config.yaml
num_hidden_layers: 16
hidden_size: 128
num_attention_heads: 4
num_key_value_heads: 2
head_dim: 32
intermediate_size: 512
vocab_size: 2009
hidden_act: "squared_relu"
norm: "rmsnorm"
norm_place: "pre"
norm_eps: 1e-06
positions: "rope"
rope_theta: 1020.0
rope_fraction: 0.5
qk_norm: true
attn_scale: 0.384
bias: "none"
tie_word_embeddings: false
parallel_block: false
extras: ["local attention windows", "shifted keys", "gated attention", "capped logits"]
init: "uniform"
init_std_qkv: 0.0564
init_std_o: 0.0
init_std_up: 0.0564
init_std_down: 0.0
optimizer: "adam_atan2"
learning_rate: 0.0031
beta1: 0.9
beta2: 0.95
weight_decay: 0.039
lr_head: 0.005
warmup_steps: 471
schedule: "wsd"
decay_fraction: 0.823
decay_shape: "linear"
final_lr_fraction: 0.0
batch_tokens: [8192, 16384]
max_seq_len: 2048
doc_mask: true
train_tokens: 88400000
max_steps: 7522
dataset: "wikipedia_en"
Each number is 200 + 20 x the weight over its row's rms, rounded and kept within 0 to 999. Layers, rows and columns count from 0. The size before them is the row's rms in percent of the matrix's.

# layer 12 MLP down (transposed), 512x128, rms 0.224, rows 490-511, columns 64-95
096,196,211,192,210,192,184,191,194,231,205,190,165,188,210,219,199,209,198,232,227,201,204,200,190,185,218,214,213,187,192,198,178
097,217,193,201,218,176,228,179,231,185,227,222,208,171,198,212,227,203,224,201,177,194,196,210,193,198,210,211,179,203,224,242,240
102,229,181,207,179,188,209,215,223,207,180,203,228,207,207,202,197,210,175,203,149,188,184,209,214,171,165,172,179,212,162,182,189
125,208,197,200,205,217,205,206,201,205,199,196,201,203,197,203,210,201,208,211,210,199,189,202,183,192,191,142,199,199,206,209,197
099,177,208,189,216,156,190,263,215,186,210,181,185,200,234,197,196,198,206,175,237,194,175,217,181,222,187,203,233,207,184,222,206
097,181,214,169,158,184,231,188,203,189,186,216,197,197,171,208,161,191,200,211,170,186,184,206,213,183,217,197,189,180,221,188,188
095,207,189,195,213,174,149,175,196,211,212,233,228,185,176,189,211,197,225,218,184,170,218,240,198,220,250,218,170,200,182,214,189
090,230,200,210,225,199,228,189,192,227,190,193,226,233,203,204,211,232,216,193,195,181,212,224,215,193,182,214,196,223,192,210,243
089,210,193,141,251,212,205,191,181,213,174,216,177,201,223,201,205,186,233,194,179,193,203,200,181,204,220,183,170,193,235,215,225
095,230,197,221,181,204,207,182,167,180,199,178,186,185,165,171,200,200,191,165,208,194,211,202,179,222,223,191,184,191,205,133,192
092,206,157,209,166,195,196,174,216,213,184,192,197,188,220,203,165,229,183,220,185,203,210,197,200,191,188,167,208,205,187,204,216
090,193,182,193,164,203,179,209,195,205,232,193,198,191,192,195,174,181,217,186,217,210,192,210,232,192,214,196,239,209,209,219,206
096,190,202,185,200,236,212,210,206,195,220,188,214,169,182,227,210,225,191,199,199,203,221,206,214,207,185,209,192,195,218,218,192
099,192,180,190,181,205,193,200,233,202,193,200,211,219,201,200,211,208,206,226,204,214,191,202,197,219,197,196,194,188,201,229,212
098,204,219,202,195,201,228,174,188,174,202,185,200,211,190,216,171,204,210,209,201,202,175,200,174,246,233,223,207,198,159,207,232
087,202,215,203,184,187,175,185,187,205,199,227,190,217,176,225,185,214,208,179,231,199,212,198,170,176,220,197,224,217,207,187,185
093,214,214,235,190,194,240,214,229,199,210,204,202,197,197,205,166,168,190,177,229,210,189,191,209,207,196,207,199,219,215,208,252
090,221,243,202,194,198,185,199,212,221,209,196,215,211,236,200,170,210,208,192,194,209,179,184,211,212,217,243,201,237,198,209,200
113,200,183,195,191,180,175,217,176,202,240,170,193,214,204,172,164,195,249,220,183,198,194,210,198,232,183,218,218,182,205,189,212
086,194,186,200,189,196,189,186,222,198,186,210,209,179,212,178,216,202,236,233,185,205,204,205,189,223,182,185,177,199,198,191,172
024,178,183,210,183,246,171,217,193,188,214,185,195,202,197,162,235,208,241,173,208,215,156,221,188,162,209,212,172,205,221,170,201
089,211,170,190,199,173,204,198,202,205,198,214,192,198,175,187,144,178,172,187,192,177,188,180,202,189,183,184,206,196,198,202,217
# layer 12 MLP up, 512x128, rms 0.217, rows 491-511, columns 64-95
110,198,227,170,244,194,193,171,206,190,198,167,204,181,229,189,181,161,224,206,181,191,219,212,214,246,195,172,182,193,246,182,164
111,169,197,170,174,216,231,205,208,221,197,191,192,187,229,198,184,193,195,227,189,198,197,215,199,196,200,219,188,209,196,188,193
035,202,198,217,197,230,191,189,201,198,184,220,217,168,195,200,219,212,184,200,199,212,174,204,191,206,172,204,176,237,223,241,219
106,174,208,210,208,174,164,219,197,200,198,184,194,199,197,191,214,151,183,210,222,213,212,209,179,216,214,197,187,216,242,198,172
105,208,186,215,216,227,215,211,230,211,161,229,204,193,210,202,220,192,160,214,205,174,227,211,220,191,211,211,171,228,186,161,227
102,173,214,161,211,197,195,196,190,187,184,201,204,194,222,201,202,181,197,182,213,188,210,181,199,187,169,192,239,217,176,198,190
100,187,224,200,169,224,202,172,242,219,208,198,229,169,219,202,186,188,179,193,185,193,189,193,183,173,223,239,194,230,199,189,154
095,201,210,169,200,172,217,209,191,236,200,194,176,224,203,194,198,197,181,229,174,179,213,211,184,174,213,170,200,181,206,207,200
101,191,210,161,218,195,201,177,212,183,173,171,224,184,190,201,210,146,192,208,248,199,183,241,232,186,211,213,211,202,210,168,166
088,196,194,197,174,169,178,198,193,246,148,235,223,199,185,228,163,159,204,191,217,199,192,205,187,191,155,189,206,230,164,206,199
094,175,190,215,232,180,190,162,207,179,237,175,210,177,203,204,184,195,202,218,207,201,173,184,205,245,183,238,169,193,214,250,180
106,222,190,211,212,216,222,201,207,192,179,200,215,209,210,220,246,171,225,188,171,173,191,228,210,203,199,186,220,181,179,182,182
101,198,243,186,204,191,189,194,210,189,234,187,216,211,240,211,209,188,176,218,194,198,169,241,203,206,194,192,188,160,237,208,210
099,177,180,183,198,189,210,160,205,214,213,199,215,230,183,215,203,190,213,159,243,217,212,228,198,183,204,187,183,182,231,228,219
090,199,205,183,203,230,198,193,208,231,220,188,192,221,209,223,189,179,227,233,211,161,193,213,213,197,214,176,228,206,177,235,224
095,194,244,201,198,190,225,213,187,210,216,208,177,191,202,183,213,236,204,230,213,235,199,222,187,246,201,191,225,206,195,216,166
090,205,191,176,227,213,215,188,217,225,165,196,194,209,213,194,167,184,219,231,209,197,198,228,183,188,173,201,191,208,199,217,197
118,222,228,226,184,182,150,210,203,187,221,223,233,177,186,203,172,169,196,212,209,198,174,262,177,186,212,223,172,217,197,220,214
089,206,219,229,205,200,185,191,221,205,207,188,232,203,202,199,185,215,232,223,220,218,212,214,196,214,166,225,243,177,226,172,200
029,205,229,180,203,181,171,180,224,209,171,191,199,183,200,238,183,183,169,206,219,153,197,204,191,228,181,192,179,219,207,230,183
090,162,175,206,198,195,181,198,214,209,151,187,213,195,211,190,183,170,181,226,179,203,238,192,199,200,207,186,232,181,225,191,191